Part of a small language model's weights: a variant of Adam for these matrices.
Each number is 128 + 24 x the weight over its row's rms, rounded and kept within 0 to 255. Layers, rows and columns count from 0. Numbers have three digits each. The size before them is the row's rms in percent of the matrix's.

# layer 5 MLP down (transposed), 2560x640, rms 0.0301, rows 1769-1789, columns 160-319
091:163168121107103095118145136091160129109143174149101126179088145098135095157102108169127100167103089142136159158133137116119089148088097087120115134139139141133170133129100100095145125139147163152139080123163165096127155119119106157132130102091141126093132095076097113117123131136145098148120134127153153134113110144091064132159153158140120129163130114123126118121118094170111149097139106165101118082137172109129160121182092110111158170154111133162131123143147140121109101118106128
102:183184134119098127131141061124127115113115120124163188131109143189154087133162132113117152141152147106150092146140129135116150162132134135125193160088113163127142091126141142130155129106153147160135122121136146151134121113127133130088110133107131157119154086113172112180113113155128166112144138117134122111146098146084123099164108109121133129110155108093136106141142115122124122164105113164104172130144116122125122126146132134152116179103133120134139122147105115104185118114061127
101:105137140109149111111103129115142123104120160159154185087127103147113134140137111096102086121129166157126141179168128158127127124141110138104125111161076175165105123136147119139142131122108136183152067153148141117155181088137089121120117165075126160092134120095154131082152118110118060108156118092172095138156117122097155123158111128084141116096106080146148108082154155131160105070115124150158133125172120116156135158139128124150174128119076129146129101102116141113133179150158103
093:038135142126174112158122136154112140094128137124100124122140073128142095141096140160122145115108081160151116134099120106089128108081148122151140112121082099082157125107147113115126144115129184071133128128157099078101155114143149106133157166159083057129151093092134140181129112103163105143096132171148133134149099115166083132128170130127126100096130139146129153161133161080112134097116132098143140152091139139166113132161192121107102126112116139158133149121109141124130137114141083
094:116164136146134117118117161157122148047146121146139142123139102122157133149100171181118131137092071133128150124133134106132144124160071118125117114087152119118082164144137109102151115114138138094160153119121107117136127107086074134103075122122107093099102131151127152130095150149112152136125144153108081086149130137129147125145109117138113090158138120137149099179145172096124143113094151087121078131112110137129138132147107142153107111146123118122110142150157139116175089140143116
096:131117134105118111170080119092122119130167139089110172128131104080108137112128098139104109092160101138134108130117096138103153137141181095147130110153086083112083160126118097104120116154109070151101127109180107157145138158117148134092089098138128152106162121163129118128092107177138135140140120107102147134141141145155061110129164168154151090127124085174124136120133128096146111138157135082077115110145154142134157134110147117112127108123125125089156171138123131127108125156135132
101:129152178105159123135134119116095120137126129128083099163128122142192154116121110160103124144134143165078127104083134102127099201116159104130080105156113218142153150145148108162137136141124115095115175160131090118115117139138130117131152156129111126151109166126116144149109145131083124124175160136141130097114147094157096127106125143062113097137129136145108144129120149138120119136097112170101150139182125083159160135134144096123161112144136122108103118149103133095099114114070124
103:188100132117165137151109083134138143085107141131140149162110106109110161118154163129118137135143145114122135113139104113095115181129096163083149123080120109124165122103143128151103181139135157108105152169133155128131124161120104147122160079114105084144120088129131143134141149123079111125129085120125111133167139099135117125101122079108151101099119154117127107149110104122146154145103104109138159125182127157162135147114069173129067133124128143092119151172155116094146123108136145
103:136113137108145114149087164100138142141144105162101150137158109106176181130130107130125099117135118116105138112147134083125104170119123091110120165149127089087155134141130119095126118116116094146104168152170132153152143133130116197116137126113114111101106127106109108140136130128119095102115116137109100167116123141118177127139167177184112139085174096106130145086122093133126118124125107140122137131143169132124116131152133114097130147101124150115101102115157097140101124101112158
096:097126122138086158156117110104139146102112128138084133117113098120089153086134146154151195153121137146184155117150149176121121148123162188145143094115101097146135103150072109113172105155125135157123110087126141142120137120096120172146134141086119183157110140112127138125103110100144123157152143148138164110140117143132183138106108136087105114123086117113116106119141088088145094149143099112082135144152131108126136105114111106115129127111106180103139115146136126131154140127163067
101:100141134113137139115154160123117139171097142119156109128110184165128144152148115129144134147165111118122106134119112116122123172100117107123146158126167094122122161138141137171158138162143112165157120136114096107127151135133125144122130172164083132132101124119117130169110118103130138144150105119097099156149142151069124134133118066114146152082168104122129115181135083134120102131148121121136120082115130095123127092114127110138125155130128111147109113147117110108152102149133106
096:182174121144143114137175121122138139080139153176157140140093146121157129175144118130093135171203110124135143128088123086125125125153158103148129148157122137107124111116120119139101142127150148108139073075140105128130097082147106120121114142124106105152120107121103094174141129154129145121109098169164126151109137091127127107176124154137138155076116137111091103146120129148101141095164145114131123170121155116136129141137178165114106129140157142114148117131166122130101103116150112
092:141150103123099127127115087142153099092129121122166146112118105097153150103124152133112094105144092127138124159142088129145088125105145111075133171108119093116136105167099149130121125140133116106114180158166166177101131091136153099092141108143121115105119089144184168130114144114115188122106112150131110129120062140115142131131091134100125123110097126131136113173124176097137123126147159129124157101192123141133149125095158132139148110105110138114101139110098115147171124131111115
091:123149131155128151129125086080152119119151105105114123130064148165124113098115139099120151160121112146119125146171121120132158156142161148152141152148129139140146127150088124133093114114113140138108107111097140127131146101159131142129148124145107093139128117139102082157099127125078108126182155110105103128149151108085141107127126164146130126111117156128141189139124083123105156141099136099091109169155110108127112119128120165101117150135089147121134086114131121095152099127055112
095:140132123167102145099143125089149165101150120138105133105108173083107087182124190163168112111131088116151133092150138139156130123071129120131129153119122120143134186114163166116159111173133127113107141102087194114110126082141160112125113129121130137098127126127102080141118138091117130180138143185158122149159149165099153147125137129143120141152164134137119152173143151125096117114151134069158121126127141141142122133130140091154084137140120183093100153143051124133133130077150087
095:118136096133115150132142123112133133130131140106073109133141166136123136107163099152115118122160159131115136116160179166168118119136102151176100152126150138158156088069159123105103124122150133111110139152075133135115117090135126125142074152126110128122151138120155104161142160126128099119096148124139173118087163111115103097149146096149115126133175110126113162123144139124150124119134090141106123136106165126145140130113116141142104141142120135115178138140141128131068145057134142
105:123121177158162078098137165170116152122108135144100116130138132161122129138099146117146133150103110151129102113123114106125108122099112135102107100136107138159118121136103114090094170076172129097122125116139132157136126126088128119104156125150113122093145118123117127118132130138118137085090121136147115105132110109092127149129170113141102089140122127111134126148102157108136125142144108157102103108126120138108136123092122137106148164106098165160143116166133147094070147106141164
106:122119095170114139119114150127170132119140102164104122160085141156147126111136171113102108151112143103116119186138107172134160117132130111128125151141151126112122127114090126110149095161126079147102139145112138077119137110133104141105126139115146127130108160090144136160158133131141092103090146112098161095157077079087136136112149080103102140129159136129119093148113115156159137096142102150167106091145095108104126166139126150105157148145093098159151106114122105156114113126127087
089:187121130132107106081133097095167110103161092096148170110110156113099122085138159121127118144125155151115137125115125141130103140157106117135134121106103112142152121112123160115146148148148125146141176138127150106158155110090108130131137148156106115138158130104130137098131128128128161122107138091116140156133124100153123121135161146119113111140179120150088132131131133145145182106159139126101131158159125100184113149109106152138134157140138144125116122141176145155084088105147112
099:158085104136112123131177125146090110138123147098108140121096155120136080129145165102120190114110132147140173129084113124127156098112160149102128152162136115084088148104101150098127137125142123141140145139112125128130129140110091094159134142129124110137110197109158153101074135127154129129115128141178113143113119118091131118090119133141126115107111115135070154171142126079138091159112147129094106107117076139090108129102159128144115140102120105073123115140133102092134148173188097
098:103156129162086116114118094131107113129121190149105149164152137112130092106139147144119131164145105116136140144103134151171111125139172166133083127160152120131117143090133106174123138103127138114149147126129083150130138097154126111119147158173146128092109147114190124118105130098176140137087120151147128140115154117128124113111120150100128147142154147123083126141125135103142107158139130139102117089126105139121140119099126158138161124134117080132137088151147105099151132135115120
# layer 5 MLP up, 2560x640, rms 0.0301, rows 1770-1789, columns 160-319
102:148150111158093137122136176119124142084144115103153151135112154136141136167173170134148129091106119133148092116143100114157142133140136129098085137107130129133106113111114088097147124150134115058143162098132134096120125118086165133148104134105158117142120106104147112110095108140152122125123149132154140103134163112094113128103113152106107129108131154143097145114059149112105080150120114075116137126118105151123121114138109121117128139149151105137126111147109136184142161150149137
100:133123073110132103127075130132129115090171150115134144129082163121081151144147146132116113128133105126114140114150153084143147162157120134113117177105129148132142114142137170117149116127145138074100131166096156103132137110083110139117106096136113100146154103097111138125121124091148098114091158169118134122077106159117160158081120092128098143145121117178110119194093120157085141122132133109124130127144130136106090155082115101120123142125143128124128137108100100160116151129180124
099:166116133112153158121198135090155137142108116121095067154088130125154104125135140140124126071128164109049121123104117110153107118152095108116123088131137140164123112122153106137099133133127050132117105152121125131152106162152121078159064161165118151151139118104149125107118127126135146197101147104134091117145193099149110144092102105131170114139124154109147096120170184144126130084108120153130121134114131115157125112098090112108162135150148079149125128124142131145163116148113158
095:136151122146130151097135136148138144116129159109151132090087144106105084143141171147129149128139143142104102120155119122125147119119159136117118151099133121127092120112130096101132118148122163156120137100113136159096124149115105124148058111129170128097108115125138113092130148106113086142129122153140135114125127128157138131103124116132150093101135136126119123125134128140119159113161093155112119110107113164156113159137095119149151130107118172164135129125155164191161120081087154
101:162134136135106144125129115149132167102137109111144143155108148081103116174109086113128168087145150145107106126156141146125114146095094172131165158116094094150146153166100179119131120104125131110156120133136140134156134114196182153127125137147133168135145092135145145116112163107157081088107136137129181142068118136120143133074113129143135143139119116172099104147132140130103102135156139099094101170146164167125124120099147129150156121146103113125128122157094115138140147127115106
099:144102087087151180108114133097145133115126149067123130170093132133138142102125114119087149144106092096118133153103138134172131170086080106130126115143129151108142137152214077115131101105177079119116135104156107142141138132094124085061134134136109128152116130055118143152128111168149135180126137138105098125140136149112143111122156138117065156094128137120103122148177103120096101116092113111139131130119138131122126167127122122090155147167126136161113116152122120132139141137141134
104:111150095120114129116120092146139170056125077126099133103112156094132110147086107156114114109141116140102150144129133102149133141124103090121106108102133154129111093127129128115098145100115092117140143145120138134126147113134133100140144115104148165129134116086104118123102108155117087118119128122150136103123142164108146122099132159130141104150126137127124134101130123121117148132097145104053076159150134131141137117129139145157170146124105143156135132108133085114128141127152163
098:132140131108138129096127102132103129112116154122135088159088137106075080134137168122111116146104132123136091154110131150176123133133119145113149126117106132098132154122145143179099141114109145097149110132060128110113121107116136116119099115111160131141113106166224110144117121140131124145126158132102097093123137087109123126150100081097137148118121176146149130147098171137139124114167128157102092146112099158120132135131083142107119136147141119146173145178139166145145105127099090
093:114091131115161142124138108128128117152086120112102145190159145112098067124143125108132112118125149104101106155138078067134104132126107119107138093117136130167175167130116166189135140120136137143159130160086133150138119109099128114139067184157156119131153105105133130112177138114127146119097095103103127097080131121137121150125161124103137137127105114126143131165141116164114120152130117140149145146121139108098121151095116147118132120184174113126154103111118141112152119108114134
101:102092158115117106116142141138140063163128119145133103123126138109108156142142111151099111104047155149121118147128113134083138112165094100093123173174136133135123125099129112099089149157124047121118087115075121115120125094090136113084111146132162160080112104118144165154103115175143132134121130134167105149164142087132144122153113124110145146153165117117145112125145129128131152115108158156106134107114120118144111132142137124109140127150117104128132132085169166166130136119102119
103:071117143102152140122153136144143141147061087113124098119144107080099106133129131130151115139119184169105159101163100138095129113138140151097093087115136136119125115139140133147127129154094120109142143151080094136162169136131120099146097144075149093109193097112152071090107142125145124140097126127155109156122144136169111138087118090129144104108155186161120137119121122101122150088143145134135130134151132157131125131122118102169122129137133144163119109094169172141122153109125165
094:123123149135152122123108155154151133116113146134124133162126126118099166098163094134148187166159158098085099168133128087120112127129136143118155142098121125129126107145147131110142119133099095129140101132110113110126147099102114129134104124154131133112145125112124127120072130122116152163143129164131142136126114127174121126126148132135108114091141142121109114090121096156142152072111130104110131109158113106124140193117139102103154147140117144108123125155106142133102156149121184
088:195112135117133123123077154145079127131101147113079153144096146141117102113149115139124153096168151130102162115132143088164106133117082127100121133110120106126111150155111131110152156092124126148144103151117134155125134133145134113159127126171119173132130121120145114107099127108107152146095113097136168113081140095143167145113167145091102126133095099163148123161128178131124116108184119145153095125161109085147114128124126140127142136102146121137103133128118139134162166108133124
103:114110117160136133169160139091172125077119156119123105131140099131150045139122081089154081096155115090060109133099160109138073109117135101124132111126113110146129114157128114154133107137096116102146127124159115107135131133094127155182145087133111078153159124081135148147121138122146122117134141090124179113104112112135134122106105144131085135118132130120122161155090140128141124155121117103119161122134113122122134123137104093137123118125083100173175140104170150145141122105133195
095:086108113130123093095131146081102133113119133116129136109124181122086120168110176111160091073111113140116089101124098105133100190134115090152112126132126125131148132151105135145129107111137123091126143108135144118135145092106110131119131111139151172141129133140090127134136114146111092114155145143125139102118130086128168128112130116113120145101097136143088129162148126122095124181143128046118138143101164145097132155168091084114118153178097097154137189173124142103111142118132152
105:080099102101165113101126167100125117139085096088144133138125093097154150118095151153063131129103145128113111099120133146107110101135056144136093136150128147132152126107157163127142118114140110158110106141139109113159093086125120151134124131091120143144114115129124177115125123193163126168107155114121138118128116142160160134146162112117132120113074109144131129109141144131164152139141122102079142125133137131103104078129129084129103133169186144129128079124136157115147135135104109
098:094108109133082145162102165075131126121107103147146129102142160123157132121125141123121162122117077125153060102148096111130112114129124140102110156100086129110127140110110132127144121128108118151125117089183122114121135107156151139129152089185147128111124136113137131065151125100098108099129128134135115124078130119184172102143158163133144148088090093143101133113125092134108117155155106135080119115137174118118111099171114115134161187133092131134126133147087092135151122108165123
088:136125129120122119158101155156128078112161148130124148125126117120116172188140163173143151123076121131154105182084127129138174110159130080116133119148102113128133165097122093107114113136147147124145109085132136111143111113105171131132101115110122161098105157135085146138092128198094146139125150142132125122131132111100104135101153134153155162097175095152137105136149125104121135138134105092112150124100102155112139131136135112087072120100118118095112131149158116085107178158130128
098:147111094088106153100101119169116108112076111123071141121107138133120082120150102130060115121145112127121097124095128115143081191084068152076109152118131129150108143138119106162119086113131157131130104125146149168174148128097144169153109150145125140171125100113165146141160142109134120114108113148126150100141162103138117165149095118106111133096143120113105095128129112139092162097135128115117111147133155189165142141149097144120112132138147124158158109144103120123181158120141138
099:115162142097137141128155154137134126165139112112106123117098118095090146127063093140125182118118156117111124100146117123127077119118113121149128122124167128144168120193136166087133099101184113113127135159130102141115103167115094119142130106084125171149167136116142099089099110162119155128088129138116122111132115168136118140059137159141135140131131155130151136128093162118110091117125116108126109136172109134167104112127105104153129106108108115132105115134145109129096128077105110